Weights of a small GPT-style language model, trained from scratch on English Wikipedia: 3170 steps.
Each number is 128 + 24 x the weight over its row's rms, rounded and kept within 0 to 255. Layers, rows and columns count from 0. Numbers have three digits each. The size before them is the row's rms in percent of the matrix's.

# gate: layer 2 MLP gate, 704x256, rms 0.0859, rows 190-224, columns 128-255
# up: layer 2 MLP up, 704x256, rms 0.085, rows 190-224, columns 128-255
# down: layer 2 MLP down (transposed), 704x256, rms 0.0719, rows 190-224, columns 128-255
gate190 097:140124121094115122095136112118130099117202143109105159145120126169121151153177081160108073160083127161100153135142092102138161124145125157137115092119111153115149126146127108145101112122148160175114111128129120127076093128159159134156113106110118168149135146129093145128127117077121170111140105069145138085107103107155130113105115158121086121093153103097123078099084136155136107113091
up190 098:127138125125120114150114102110144140110100103112091171121108088117080133138132156121152117184121133094164119108081077157104097122101159137136118117163120112122051164119152105119136119164143071097117113130104137113107151155116086117148132093156119116128131133143105150122115104150137118156116103167123162149108072141170133118115141143141108081097079128107148136099158131094136138124135
down190 104:162121121126140124151113116124147143085112097114105122125112134098099166137150118139139166114134124104125125101120163149157110112089137150121169123158116133128090103103132166137137147164132093104163087116156139132128118088136107088108113124130108110132134055114138143104126089172109120103174113111154138099148141114097133138107145161154159112102148131083153128104155114100152145171171
gate191 096:138137101151128123132145118118098117120123144145081128175118126094146108153156135130119141130098123104138131124126086110115091111158113092172151150127188105159157121080145093156130126141123092169171106146130167086128115056133141146113149107098135167127144135149114117101112122119111156151155149186119168153115127132141173137117148116122123122115140109103130105123118116126137129128147
up191 103:165093157163165145154107157101133091151135160160170118114137167123106085160118127161085085179099106156115126155149174138157111115116135153145130125095098156119139096155150170106138085121108128102085146095131125133125122127100148121078107129143148108133119139118153177123115141137120114115094153123114097069109140115097127112137135139112112105115100155114142142119139103115117125136139
down191 094:124123142121116145115135147134174121093153141131129153096109129135124156085139112150118130132130131107142161185128076132184171133087160141129104141163115146118127145139147141115132136150141150105083130150101155144157136178125126119127157169163147145124134139130115094150116130174142097147125115161130114143113125135125099124161100150091141086097130135145151131121121149111114076131092
gate192 090:149115109085135147142104138094140145127125109111106137110113150107117127114131078117134101157138101137135137117139131152136095086095145168150123124104131185118124143129176098104138097144123104116182118123165092154113090104146155166106116145134155166112092146149155120116154149150122194168176145161116126117118132129163156143153129118084089108142129130169099114136170125131090119107082
up192 091:156139137076153123141092191119136108083103105115136110146120097117118103129132099106162087125111165139107114118148123167141105079136136149174137092111117143086105125149177092129147126168099103154157104106167120162101113129120127123134168134163139148158133117137114163122142167132139151163089139166113111126129159154129133136137125142079107123119140146115130115090151129134105093118111
down192 088:156106144088127125136118161139127140084094146144140135106124126077089076116095107079122187171099141135130128075146156170117133057151129092130171115122185133098112079154135154159109143109132119144157110108132133131109116107141120126100133094107169109111145120150086127120164168121091140122144086153132097136126110133131149143130135122140136142140120155106132128118117155147118105104087
gate193 100:094111117128160116083083094150155117102127108151161103140128113129143145098132099123104138135144079115141061115117155113111152097110116120134133114172101146141131174118138126132122104109100096119150086113089139097118107141120116093102126114160154163125134139124101130109194104148114085115114138097141146117144038152136138105140116140148115118128123134141157116113121146132120126137121
up193 096:156125126124129120155085147131140168115152155121141158147127106137100123089122113108085161151126166143172111139107134172154121104096123149072124131143059112123069089138149166151115113093147111162117132163157141095128122171156109127095110124108098151102096115169117086123162117115095116083142092123148162149139104147125119138127148130125131114122138158104100130135167143156123117127183
down193 100:107149128099112147151137124110089149159117151105097136136103102154089169149091151162161134153120126130122130099172072102149115104123141071125149096134120146136154117131070105173146165129143171129122184138110128143136178127174096182174160110137119110126131079088125125169079146095164128090096153132116098129093168118081127108160139133109119113138138113110141087151106135134109133097144
gate194 097:096162115107147051150134124107129148157107191141142140133171089148161115096074101153119091153135104129158130108111165126109135110138077125156114173111147152159106114123103117121120104098095167142121129125130163092156138136125159145126128122112132118116157131124110134094142143136137144135122140124143165138159161165162162128131115166087149127091137150108118121089123139110161110166124
up194 103:152094116102161118098123113153095115133075114151157129134137156158129130087160096137098123124156121113119125150165133132089087138127118125145127112094147093128108126138098141167136154119114121139116131136117136095107165102137109145102127108125151145116142126156152105084159129129114087124127117159112114115112085138110154074121127075125110122187130147136082126145152173108084168064148
down194 098:123110134142157141107109136085105112161116094125123161155119124140124140116083144146118117116130162118207137161121156152143141114174137164090093190110095124116112088101116105122092144123128127170117123097127147127163144123128165096124145106131136110138158077180108120094107115119097113118145126111130088139135114106116147111125136097159117147121101118131130136126110128147106193118126
gate195 098:080105115104175157123152154099130117134137105134116111147125141144151167095149110149118100114151134105134176137143092111163132108151089115170139136154142141151094183101120149103149145117105117132120115098138091107137125135103118120125102157115127168131138158155134126100122161115145117136088137150085108141098135175158145128121072107106157139128135108117114156103086111178125096095087
up195 100:120120125148129094155143135092100124139102124141131178102157146113129129122097136174102101135144137148154155147142137129126117132153130139088128176149128092083099117144100115125109108186087182116140097115168125080142148113114110128092144168136148154157125116123165109159142153117130104167142108132095115122092160127154121146125114128132111158182122117129134120131092111136117131106128
down195 097:115112134130157139162138134129116144100125125107122133164146120135134118135121140137113132127126111118117163151145142119112139113133134119125129155143112111155120136112124154133136145190100160108099075114163150123120098139119141100109102115097127134103175133136110082133161129113154103100106127144119114176112152102108130168157136117114072127164132128183149137125079058121072130126139
gate196 111:150140125098095160158110148123126140139127119153142111057122117127099090123111134127075155108090103126125140124141105097098177125106165126103131110134114140148144129126125151119123103104171123137112137067162108114145092090147149132117106107103091127139108127129157132167118114089114148148079145107093152120144145141125135146153164117108128111174177075148139102103192124151123111131190
up196 106:121165146119121087140134152122131171124131130057153101137161117145131117149096137138113121143124108125115139106134116121111130127112156123170100150172135119106144140134139134180110110128164120101110139131150128108146125171163121174119140148146117201106128114131149128132066154144115156141095118147112120164134104143083126161152125137135174129119137110127115116111193130167123058154125
down196 102:148050138166117125131117132141115111116152143154142147167126139141139147147107133134120132128141129098166093086097153108120111128168098151141112138142155129155126107094104134100115170120114109137137086165130144135116114093107115130111114128139131115130148090134102120159110137163120111133149103171105097128123136143165090121071085159132098123120117188090081103110103108121106143121087
gate197 098:099137117128109119132125135110151108109090172140158097127112150084116107154150148154122124154120127127130118135126070115136104127092093087117178113107146133101141117136128124105112120164139101136132109128135126132090112145106132142142152107149138111109119212157155181139096111121133114109122120111079167164165135127109085109110153109150094120107157103120133094133146118113132130122141
up197 091:155086160154123149093151072112080116118102085091074129138114087135161149077099099132134105136117142128150139124163131157122121139154122137099097130135149158104133133129086107135172136080095131119182138131113137137120138087139124111123142128117130154174125088158087107180168158155134158136137146114151097128115137131139166121134101113098105105154102108130102148070098134126103118101150
down197 089:129146141127179106140159141134105163131136061114117149058101140140121179158120162113127092141157077142109109147182145114115134164110128125117158177096127159092205160159151148098154107153134151122129140100168157171102130123137141126102124135117102184107103159118145133099099126140118146124167133124160130128136138090121158102162153111130139170139125090094153143115115125081093081115116
gate198 098:135106130114147196161125148115151089115126136121140115161131157145121130072101128068135098114152115130136111136131138118088100141129149189129101096149135141169116112091193121123096120114116112109115129111054144123139137125120173142152128115158112135138136161101097094158109116146124119133131115096147179112130101143166167159132159129150133141108097149119107111089130102109098098111137
up198 099:146114120128166127143108116095101144110098160086125159163128141108152147136100122141127105093097112137138154133126132140097104108099116104163132108159131115163132141131150084130139162120122084116154131122134160115102150104127150141135165130149100074161125097160132155128136102155170125124095182099099173120149129102098080117133116093134116136131111111140113131161156115127099148129084
down198 101:140111125095086145118161108112120140190144141174123130125120116140146117131134110131141140151158150147071172108160181162115131136173075106128127126123131188144116112116127096145123132123128129117119110110117108113133079116127087122120114130094161173069097092148121142132129173126157136101155144166109111149124126153114152131127093156148154102134124099136125145139123112146105094126154
gate199 097:117102127170105157157100094151144085141101146091134138158128109128130119129127148133194121147117124169112100165137161143065117133097153077136134111108108130125140105125089125115159151150106171110160114122153086105136118114135093133123102140113102120105108141116127130118151156124109143123154147168131135146122118143114094128135154137146130153154156186133134147144146166104116159092088
up199 094:148097147165094067125146136150103135115148096103178162119144118118147137123111143115178142146141173134125156109122114138114138078137109188115158142124143186158068077139150136179132149161072117112150137146108146156134124123092104128122134148117110135138129091100124105145154128145160160134106155144108107117126115122142120148135117124109105152164093131103124129118158136131114115141134
down199 102:166126146139118120106118174124139082106147112085153118112109145146104132140179123117123132121113177138115150125167134116082157161164092164123111118124146154162127129104091159113140133171074102121154121131128124127130150145083136135132103144159153089150150099092134144142200156114105119137144174112147109146080100125129137175126109115116123145115155122098095076124172162154139164154094
gate200 097:145147110118075138129120138131148160121100114115150191115096079149150138087141122129090107134139088114147128107131091108155127130132157151125100138136135123129138128150113133142128110139126148150146117100166110162138109112142145169118130164143161110130151091071120117124111118163112123113071135167115153134131133121121095101142141101150094129151133136070137131113125117133157103120087
up200 102:090137122093117110146116128160156135152095112125156154083137100166136089110151098153136133154126133115165086128158145116116122124135108164124176161140144143091134139089127170142109113114144118111135118095148099128083147082115127135124055133149124141091098174158139104117144090121107127120124100151120109135147110131185116124162131123104152202155154113119105135110119131093101098128118
down200 100:150110126121080099109136135118159132132123092135126159155103157084140116140147142154081122143124117119159126098144116132158113102095145138097145163109097114106166112150110121168140105138160116152100104138112145160106133146106099146106175162086162069119120118122091184084116135144128136082108142120139070134087095130096175104111131161114133123146127156126083142122125121116077126092089
gate201 105:150101133125125157081142136133130085154087130129177123136142163134132134125140121131146104116158105146100076129135179128124118148092126131139151099082114097114124077125113122136079150124122156133143115119078146140133138100079136117113167142136113135130149165123101124109216121109119103115133146136128127147139161157147082142151107171154101111145108124114175153096122156136105123119105
up201 103:149095144095137115130119139106155152094146126136117120125121145115107134096142169123111141122126169107127091094078154108108143066117157138111137123108147121139097149127153172124109141125101122109104117139074150145146123088139106143135127124119130137115134120104127084142118100157123119079098154113084113139110139124142133138132163134139164097087083126116160113119152123146144124147185
down201 103:133115125135161129155110097107098152133159123128142146151137117139072117087149117119156125123144140108124111141099129090092153162107116137104142117092159147081103138145093146148166103122141161146156123131126107113172157133089130145121134102122127135103148070099082096103161148117114115138109139122054145139170105108137144081129094130165131115129113136138130104161142112152129175114148
gate202 092:142137148141104097143115101166126141123135119104108087113095139137103116086178138124146162100132104123121146102091107168129127139139111135132147085145112077144107134081158094127104127106134111111127144084137146105090178105119133100161101128144109137137100143106118142180159146121129143136163094130138103119138146121177154159097106138130124161115128144158126180137180086088150162146171
up202 089:118104114118127141135139123132117114147144124141129088125105132131105100092140138063127134105166090128141091165114159089162125142124130120128128128142086109120119137148131117100094111132115145156135104089152143157115145125074132107161162148165177172153133149109166138107096141114127146136115183120141082154146134145127158144112134130085105135123137131130137131101112118142117109153126
down202 095:121160140122121143146128151116123094168105149129101155103118152097121129150131158105142099093156130131150156128115169135142116100125115139125124152125112118100119133106108121132131134123167167113137116107107158131099133096125156114177131152168189150148135103116154097128141164100175130121126129098131145113169178118119148109100125161099084120118109128105110138124120060138136092137127
gate203 101:131167123126144140152104137156161111107139126137154144127111121132147124093134121136115126117142134129143133109142136113125102132104109117135088156091130128146084138129090095155150134115146113179140121120054105075160143155134121119115131169140127157137129126163166167144148085095118095142114135184121139106185118109155118082142120107144109137157131085124152093100116118112109099098087
up203 110:169087121156098130133127110127147106135100115107116154080099120167121156134122183121155117130116149125155123120175135088178138150119106117144099130145123103099080090113131109147155146114135118116114109062101112095128118094140153132169157187127142129168120111141124181115152135113121175116163089150118116118147104097088151126139114133109124117152159118139113137160139121161144159121126
down203 109:099149143138162119143092134072120179090137156134175114175138112114146175142099106120129153179155114150101143176114104120091154137129145136107173109117163082169173143124123155150129117124119166121114153162136144144130113110134122151121079086104116090102131100103141127123150141136100111148092139153148121141098182111108134158157145091142140109090172125129153124113099143152108120082135
gate204 100:157138148154111111120107086108135157145123127164148100122084120112154176116127116151099117155113126165114110113153129087133103130115066109184137143161121106127140186113092140133149132176128134124109122146134081186110104099118120161117121129120145138111135128137147155133112151149101109158104126135107142133090144085152114161104117135090106118101146159098148119111142126099106122150144
up204 096:124110138148119159130118117143166128128149102126125124117164156147118118126126159145130091103094124126173160101132168098107107119137182149158160091121105087087106092127136134102117123148098107059135121113180196152128129158149095126117120142167152125114142112107106095146160127143137104170122143126085075139117101110133131124123110129139079148146129175147122155157172128151105168130140
down204 102:109112148123143161181137141154142168156117136122130169159129169189130145079143096133123166110111123091133134138150138143117115128152111129135139090137110122097090133141142118097144166151107128109155125129153156094129140114154138141142098138112155137148136080108097128095159065138163089121124133125091110137153135142150139155145147117159126157149135146097172137132131112154127127077115
gate205 103:163162131105152099114113068129159073091100134103119138140127149174122110119128097120125128121182130144089115144097127172107144120135119117153114094112130152150136093149108164114123099136153119118166143099100118149139122155091110114140134130127121135074150132171099116140159151110197124111123187114105082109114124142152102125114159129151133126144104140140082120096084152138122124139110
up205 103:165114078131157174157118124185116143120133135127106148163091153150128071108153130125149119159165156154131088159122143139159117161126109155139137137087103096097101104065134119113113186118122141115116127152128124131131099078161129101121144184146073119106120150120143099122107141120115124084110102100114127139135101110089160122146120115144095125176155142086135151150146088112148106152155
down205 107:150125082152157139188078139120114107109134163113138129163102175141122094112098099124092183156109170146086111101096151137099162140145103100104146102126150103084130106075144118122102161168083100145132143133164129122137129100135144144136196131149126102122125128131097122159099134143134134155130095140097173126135105100067155147131106118154083149136128135118145137122097081114131125154121
gate206 092:131113121112110122124115132144144080125144151130117124123129116150128126162166135165114144107113127124111098150093133122123130138108136116093132114134123156140113091163129132134085125114147156122119126113107154111166120148154092112152126148120120141097059126170101064128134086100176145168126139135150123165113141174153164137097111150158086116166117136115114090107127175137110089145131
up206 101:106118118121078108110082122155162115122152125129120130136114097122106136105099097149096143145106108134176123110123112107160170132158148154147176152141124132129130109124094143126141133142160071090143147142119152163130149160150125144123111136107118154124142112132149090165146091121109154186106102145081143108105158116140145143118168151100139130114124100095141126137142115144103118139112
down206 100:149133116142147154151124128146087169119097124125184130113153120131101125121133113092154117105134129126111121086139110132147123118152109121119098119126136120099155138153121169122102139125122148142089119183140135130157103112133149160091108117148143112115118169148118170104097158129146151131128130155070144172155120117138134143144122125113124137085124128176142163155162109116130170124146
gate207 108:129142130138110115149127160058146108120159158158120171125139110123079141129120122142126147153106121108133149130128147113112123174131118144159123145128161126122159093141139139175074127172099154180137116137162172138108158107136119142152123145171147145127148111132111145166111123115121139102153157128149101138114122141085143110097156101129131097096140179134155096117109096119082122125149
up207 108:137125144111109129125110111127156116184165109122097140068147132103142152157116125148098106118101122162122071086099131108154132130116109107144095139151188103110120126176154089148146144157107101130094086081128133164098115160136147144116112142123181089114148128127174118139141149149127143077109088121140112119113139092130178160117147103179092130122145164094143101123120131145125109121107
down207 110:107142102104122116112125118105106128079152094134129108155107104105110141147128120106098102133126143161122136121135142129088105121101138177101143142162102122158142158126114127087127113139124123111139178181098116143169124117064172140108095127159119083110093085116118146120139104131092169142144173150131137120102125141128125112123125095085086135112167148140129168106159128144103105142203
gate208 106:111123144079149146105097115141157110120097137125122088093101110159138126155127125142094140134114144114147096095173099129132146171126120071111185115159115104148174119140106212119109142102124168127110153174118163099136137082094130099111115108154104131097124132083114135114117117126117086137110160165144150100147139164142128129121145118139112092118131132097118118144116139150135131137107
up208 108:124126109113109136118125140086098098106155133048124128121109127135158129097116102166158122128160099094131113139127129175089160150134122103133146131103137195115155100096134109132093082105101146074112136145154099144136114134151059150120127124163099138141120118107103116126132185147113122141165106108132105108112119160140133130159108127153153128154145132135102110090105150135161150121186
down208 106:165124141123147133103153120157114077110086106146137115081135121146138173131133116093139129102110129096115101163168132123130111125139119080149133164172111129160149139162112209139118121095107119131117116134150162145129144097091108122153091109128140112085128118103107111081148134123131121155111193142116158125098137153132141115155088101118157148077124096160081136138131096121084137130178
gate209 087:121149114099129107150180080128108162110134141114121086113130087130116099107133122124128112086134120137113134165124135170118140106125136105154117101108101159121100131096133090087109136131103142127156102113155123133144131114134104139116103127114107158140089138170111096095119131127145162112133151111143101148163108115123162090098110170119120137146148079098101139130115136122147133183132
up209 102:112128096128101134133143113125095077177152110117107098167128183156162123104127157123129133129144169173139124087173131131113172134131106177157151110122093138085133113140122149101127123109162122133143136080147183123140140094100132127124113152157135172101155128150110141156129127118118145131124131101149100130160101099139139099134125128155145148121107126125159168120105119172133122131195
down209 098:080144116096068150153160129089138113172154121110091141140143143163185101107108139105138134110178139171130111093144116134132180157158108122152151115129085160097129121132144109104132134123159138129141122128124181134083144150093096159144131151148096174115154139105128112147141137133122118116109101123163096161179124138118131124127115160144116122142114109108085139094140115166138132141163
gate210 108:116134111103161149121151098138091105144148162123101121116135122139142118178160121123096163156199116095093160114145114122093105136109134179152172131119129160139153154112149131116175099134147088088153126113086180102144131155129163091112157155107136158132113122162112115133098141137135116100129136102106127080096132128060130116097129175127115119131153142181144119128130147122127083133148
up210 107:134140128108086116133087131163119119126107112135131149085120120108129146135118148085103094107061085186139102150126107126104127098155141080112114147110171126151135110133107139107090132115093137146116136094080121143098144128113137118116075139143124148135145147120126128135123127110131150116130116117123109153116164129086111178191147098147106163106129116153129122137150132155106156107103
down210 106:117131145119172151143108120137172080093188124127123137114132114083122139117150104169131097152158107101137128103155110110143162141114125159133132139125137132103175145105116157139107155153108099116139120159138146116162113102112116149128143128132106186167162148147102141100128174128095087144077132125137127123152139119082131124074139127127143144160159140182129153168123150129113129156155
gate211 101:171144148135122141164130076115118080132125090109087078122108131163148126120121172138148128109129129143094148163161137129111131139163047119113072162061163093097105111099121152113121134142114116094167125113130158164126143114122142123137091112091112130135129147121114138103147106145124171151113140102167125156137112160118126110131132118124111156115137093124146089086108106144137102093149
up211 111:131118123139117093129163150140161153149121130166152139148157116128080133099159093139097115135120152132152123129130110149100088089096087137127179113172165118160137139160142114125145151125146128132160163093125095124116072151109150157142150111118150121119095141137143118135126128126135132102135181112121086093125104113127118123129102129103089130136096145142162126159107126123108112172112
down211 107:140153117151171122149149189182141146136123162112159139149119116154119118129156079156076148138116127161132064134153119135118069146110078132132151124099124137144164116127151122119127125178153124137139168087143134115119090146101163150128111098146139156153141137104139113152121095144147148155129139125100129096137152128147105110106107130089106136108146113132124161162181130123117104123102
gate212 102:111159153097128135120137119130102121127133102127200102156098130171097157099089104110139159131127100108126088111120120110102136128154122121091136119126117111118153170090182127103122143140143110116103107130118141158077160121120155104108116165117126142181123107157133113133107147139130135148116169074150125107111086134105135155110149142148147130071081138133150136095139109124139108157160
up212 102:150138186154109112083140156139089160122124114156141094112087167111150140122085167099150113124093116132133143126121102125094129100164154122090146119121116109123137179119105143104136079131150128116119137091100127111157139183127119116126145144133120112140148124136170105136139132107120126128111122119162113096136074103112126116153151126149128100147136161115141191127151165086148146128119
down212 090:164110120124144127107123114136115078124117172127115110126091137151105129152149124138158078129080109120139129132124105134114138113128120146098137140153143141145193164130137123131140112113116135148139125081085140132133074114124122107128157117168157122127134138112124146131125134123163127131129111167137143139122100154129101126174129130147146092126153121108129139157123133110154162162144
gate213 091:120162131137095095118106147127096146106130127150144130115123100108127163121085170124137097129154125141114127143156139078135105126128155115143103132132127136126120152145177119137086151150130162138156131139101106113106177123117128126140139129153130149135120112132133141146197139150131110152109118141138062185077099144127135121152123109142091124147116165126119138115134093147118126150133
up213 086:103141108147136123160131140106128064141149122197105115136107170109149114157100103122126133151065180153137125096140150108154133113134162112110068123126136130102128128121105138140112144126166134141128148130092131084127117114127120109150140130129102120108105125172077163105095108136122139127183115077101128108171110116139095107108111146086095151157151133131131121160129123134101062147123
down213 082:124121180096133096109157153066136139139131098120119110141117145150108146110170096090151109166104113118141113096084141121143131130133106131126139113097150104137127148117137155118134137135149119161155167132145117126134156125121105148149113118152134141120145094173137142101099135098142129138133117095146148089120121118128141115095116142117127144143122136116144127131189200144105131132140
gate214 091:093125108141110127160142142082134127149152150110143087136084113106122141115111084111101103086085169131168111091142103157112136133119135102103148136106125153117136130108095145137108103130129138090113126169118117117141130135109096145118129124113130105112094097119083121114125136102154158155122130128210114104092092145107104095157123173153137105164122112101080119139135129089167082128096
up214 095:123152133109147162141121144100101125136171129196150157144117149138113107143132104185138109081124093158152121147136131134139123106110141118135127084160140092100134142136113147118086154141146134129154145151143155135101097149135154142124128150128170196104123097106107120135141106127105123131100171171124129101115124126118132145144141095150115099140111130126134138156163128134157124126160
down214 099:098157109124173139125098168099122122133087144125122166169095140138108114139109125112142121165159092117102116126153113117100123128106139091117123115142138043129147133102149109179123152138159125138169121123094146129104162162121147135142125088107170130132133133162116109097155130132138112138102156133158110087118123134126144117117122104115125114146121095146127110203149134125119142159121
gate215 093:100105164101119098127091119131123100159186073191106132129142175121136159115121145104133127125152119116156152144109135118139120143144115135135086116067115102181147142120125096094094129153087149116149133135121078126108137092129096146171110138142164144129120115153128138148121125156157127141150124117108107125129130138131155157128140097097156102140135133098125127113132139102138100098091
up215 101:129107139136082173154143114142099167130091108108146125132130121178145109151125154114140173121077152129140135112175098119145153142134149146131142103177139132125126132134134162167119092171143138153100106155154139099110157135141153130140125126136139145122143121134136108169127157122161124109143106173132174097103118188151103107104108162150130136119104124116131155135141111144130151158108
down215 095:106182135111152118114103109148140173136153108122130126141127118133108127156089089135130114131109120163140128148104140175037164084135097165163118152096126115058090121092087198128159097129165106134166107119134143167138121130116125159150131121111128148121149142131096099119065090116122117132112119160103158120160140114168123098123118158134109162135115126153150092144131143143123140102139
gate216 104:117109129131167114095160170095112131138117140124121115142132132085130120120086124124149126081119114104076139133093153118135100126118110122093130065127180145121147160161148087065121141128065074160117125140123117160122107111089121152167152134119105128114125160131143165132159171136136131113128140103158127097098106101110112114134124145169122176112136155140115116096107104104117122104177
up216 114:161119122128103144157133083139141171115126117137132145142133100120121176154089140146108150119102119150196115124130080155119151135165133173157101135174124110166134139100104152163169122109127122130145152117121138155136130128099150103085062143088127108175125143156145152129131122112111103170155140118108114174155125089145185103099129111120097136143117138078171122132142101140114071171130
down216 099:123140140164127106100085133148085190146131117134142099125121148086148186134095154161140152092106115106133111083165127139097137085132105135146166127156134156145100150093151161130149126094134118135145122110125143179115155150128106145133102094130127109101113111166112102098138147070118112114111136147107170125153154136104158102134135119100107166162107152101168114121157168160073082108161
gate217 099:170134148119151199161111154100116137059140126079158163119122134164110121115142146139157110116132102149123161085104126051103101156114137110127136128118096150156176161098130107164136138163147130108108094099121141123097116101143173152117098121124076108089085144082131125149123137148120123089124120163107140070078171127157109134114140170124115166120157098130136112133196119164152138113083
up217 100:127133086103134134114093136080103109097136117095128119157142149102148117141135114139114146125148085102106154127093151066114125151123113142137088121144149135156170145099148121155127085137091106125146138122148133103092122110136183140126117146149111116106101114115152132167087136159114111112111130120133141110060172114141125124143177154137141158102147111118119101110187083155125082093097
down217 092:153160140120086143166075121117067158071131129157158152165147158115117070134111158136129107134153111167160151104091128100116110121147125131130166125108105128117126116121129096161148104150147107145136108077129088124084103128114156142119119141128146085089115090139095126156134143133114104081125139126081125080111124115161098111079144093117146171150114128138111114128139130151119080082091
gate218 102:127102131174134140127153151105111148158154125110169146070135156155114145120094135104112121155120133123149127166137132091107141150127176151094132157101123101124157137120118125120137112198103169136152108157122088139136130099154155129166141126090083122124117165141144113122119128132124165090149125094134121143077111132165126153088138098146115139146133146155144154136120133132119146140161
up218 093:155137090131130113142162166119130102143106109090144148168129140152132141174133166132125137139105171107154148159161139094144100127130136178082111130138138124114154118143099110136098138150176103144126088121107199141168100110142100164156085123149142162141100130089105126118104159132121131145172130117119133131131124129118162121128097149170152168130155123120112147118143108165131137172083
down218 094:137146104118129138156103153095098108157126092098119113105142136129130157171145118099143137150158138111150111123166157069098126125121157119115123081094101108161127156096145113109170091119125147119150155104137080094089130123143132099156100104101118137118091129148147086134150134064118139115076122128157127121135128131164158155115112103103114141138126111113141156144137133135132154159127
gate219 102:114172140113191136114138100191143100088101160112160175123101142173077158138145119090119072144123127127127113135132134133175111117112131131120147129103106134113134107142144158136093116148132186125134117153127133136139153124085131150073137089127086127138170133115111125131132122128128105129091191144155152133130099164187114145141141087136148137130125079118120093153171139125122152106154
up219 099:139146140121126109133125129112151167123143105099103127165135101076087143116103125143106158138111159127087127160122126205136165153143123136114139143140101111107185142168105141137119114144102139124074170126112101142166115138090097155106136112124139123118175163150107159165093158141124140151149152164110130143137150167132137134133163150105155139114161124118105072128128123162139153144085
down219 106:126159145107163120089112097108147154110153137102113104166140110115086137152137143087137102133117169107143113162109141136166122140142117137125097155139069106130143126151173088153108119141097200130157161125128141163148095098111143105124137084118079128101140152156114122170156118140108165150106198121133122127141136143183147160122121131104175153126116095106102099122149113125135118139148
gate220 095:121097107075111161095105113118110089119100139139136165121181093056110118132136141135110114156111149122136112135137115137095113153116111147092124138172136117157158078102134107168061148156110107116114149135129169067109129108137136136119126084107112156166119104121116128095124142115133146077162142155123109079070116132148116180139139123109127114152145127103141146140126082166097174130174
up220 094:140126118086124107149085111150099143164133150130134164135130143109139110115136116119149108131131089124107152067130145155121081118137105144127070140143119148161087140101139100156135090141107140090134152147140164124099143116119118094117148084151106128180177102123099111100114114117095096085093161163126166128132113080125087132131139142054157103116154132134113133112129124100143107106117
down220 097:108111123152135126117110127156137152121100130132127169134150111146112097132123123134178111138122102109122126149116137129113099098114129125158089139140092140125121117116116158164114126123160190110122165156195145147139125145173097160105129153093105104125154093151134118100145145144121121113099121122052141132178108083093137129112149158095166097156184134108124133097145115096162133139118
gate221 107:105156115114145100106176119123131139153147131164150117105098138125128161148102125106140137096137093134107143096124115130133132112142142122153082133145114121177147137132134175142199151164076126143113153140130141183128150139109144120104138171125155149172114084147117126144075123126165112143148123126146168111117123095076103098150144097158132112156141161102103136089145139129144114141118
up221 104:146107143101152092121125140099158154156079135128059166174118117146099150111121123128146105114138122139135124129115077138140129112155154134164135118104103132136137155129115086168129112129117113094141136126095179153140126116146139082067134139132158134147124118163127132153120123103136132075109138127110153113115126121122137095083096187106097091106132107152144094147079077153162132118121
down221 109:084134131151126123114139098158125101135164149172170087089089159133126129156161139091145160150119123130100081135089122153135125148139136147114132107143142136147138118118133144134140148162122109124111110154112144101119117157103142146171121121139128136126110136086140145157103102152117081155148118142173127115114152124104137142133136104156128155176098162069159143093143154094122162162121
gate222 099:157143116153142133126129148148130143130135135090173128134107116157131145117160140131127104128138125143112157122158124109121105156138085100104093147157156133169118121157147164117116096142084188147152122137161157130146118123132071110096114121149142147124145125137128162100159095121147176160127168086111192164124130135103126158148101091119139121124126101147136124110092114115109089128134
up222 100:128152208145106108116125116161132112150160121142080117156116121147109128108091106144147067130102117130166140098133160111154144142118178146099140123148155158087141131117159112159087124148149120150149089120085156063124158121136125155112107081113141124120160130122132140129144130163114120129063088117150115130134126135113140132164165132170134133109115107099118122131157124136157134112105
down222 103:084133104123129160105142128120147119129121118156143137139097125076117151139127116137109137178124105095134137159099148096152126102114129131158076128154116118097116104138065099130114086130115113135126139165121074129164107108157158159126109099078093133111138115118114123146077074136102101110145086171124072110140116113096134149114144123156117151118097126117150145145105163136159133170121
gate223 100:133083125115144108133106142114174125130141141125160112150111110134146112140133144126133113095130070196134171130152122128130117135109136154114109124091113072096146105149113118134110153133157129181131163123129158134072110153140114128151113149099143106169112098156121137141121135146124141138132157106094163112169095128095147146157115107149136130154102165108140142096094131125151153096122
up223 103:124146134117103185112134137143213121138084163128152120099156134130120166135127130077111127152100124125120128158163145136121132130137129141125175158112111099136105118114174146102117138137125135108131174126068142110113149131152146133112095137129085146131094141137150123185087139110095100108112107180148108109145144133155123154143150096125147106135106170162130140067107161126101144095103
down223 101:106174139112165140145157147113115158142127149170112148137101143120117123105106112129108129169151129142141124106103119104159143126124128153150120133167156187153151124148142130126095116092134108129139103150187116143162138110129162129131109134144191067136128121097110156115173137146145141140114080071127089172092115118150122119110106169118090142116143089121152129164136146149121089170139
gate224 105:095080098155130146113094164112152115133161106122096155151129154150119138161127130139116126115096119139121088155162143077126155162128137104133128152118102110128165125135110127094105130194126112110152166144125111131150135130139120122194167109118152123152111138101140089112143186181153133132119114136107116131185150076136144120162121114127124127135153100143160138135111119106163088109129
up224 097:139083097112129136148101121137122136138153107141145133121156177106102118115123112112111170127187100143150123132151113139124153151129156164112121142104131115158133142151172149148159148130089094172146159107126154101139130140151121137142147156120175117122138138101140104152100118139123150122168177154081135162180175168097082150151174108107098091123093111150121083166162113114117066077135
down224 104:132160182099119119147138116112129100109104120116146146164119085096157090127119145106121108157126120107150143138121093158119123125108079157140147176102106130115144129153146132153163100105118102152102101111151104138101135129130135130112079135129135123131127114177116176127151110116146107111123148103123098111095091145154168142099143141134102132134146134130112148129171138141111155160162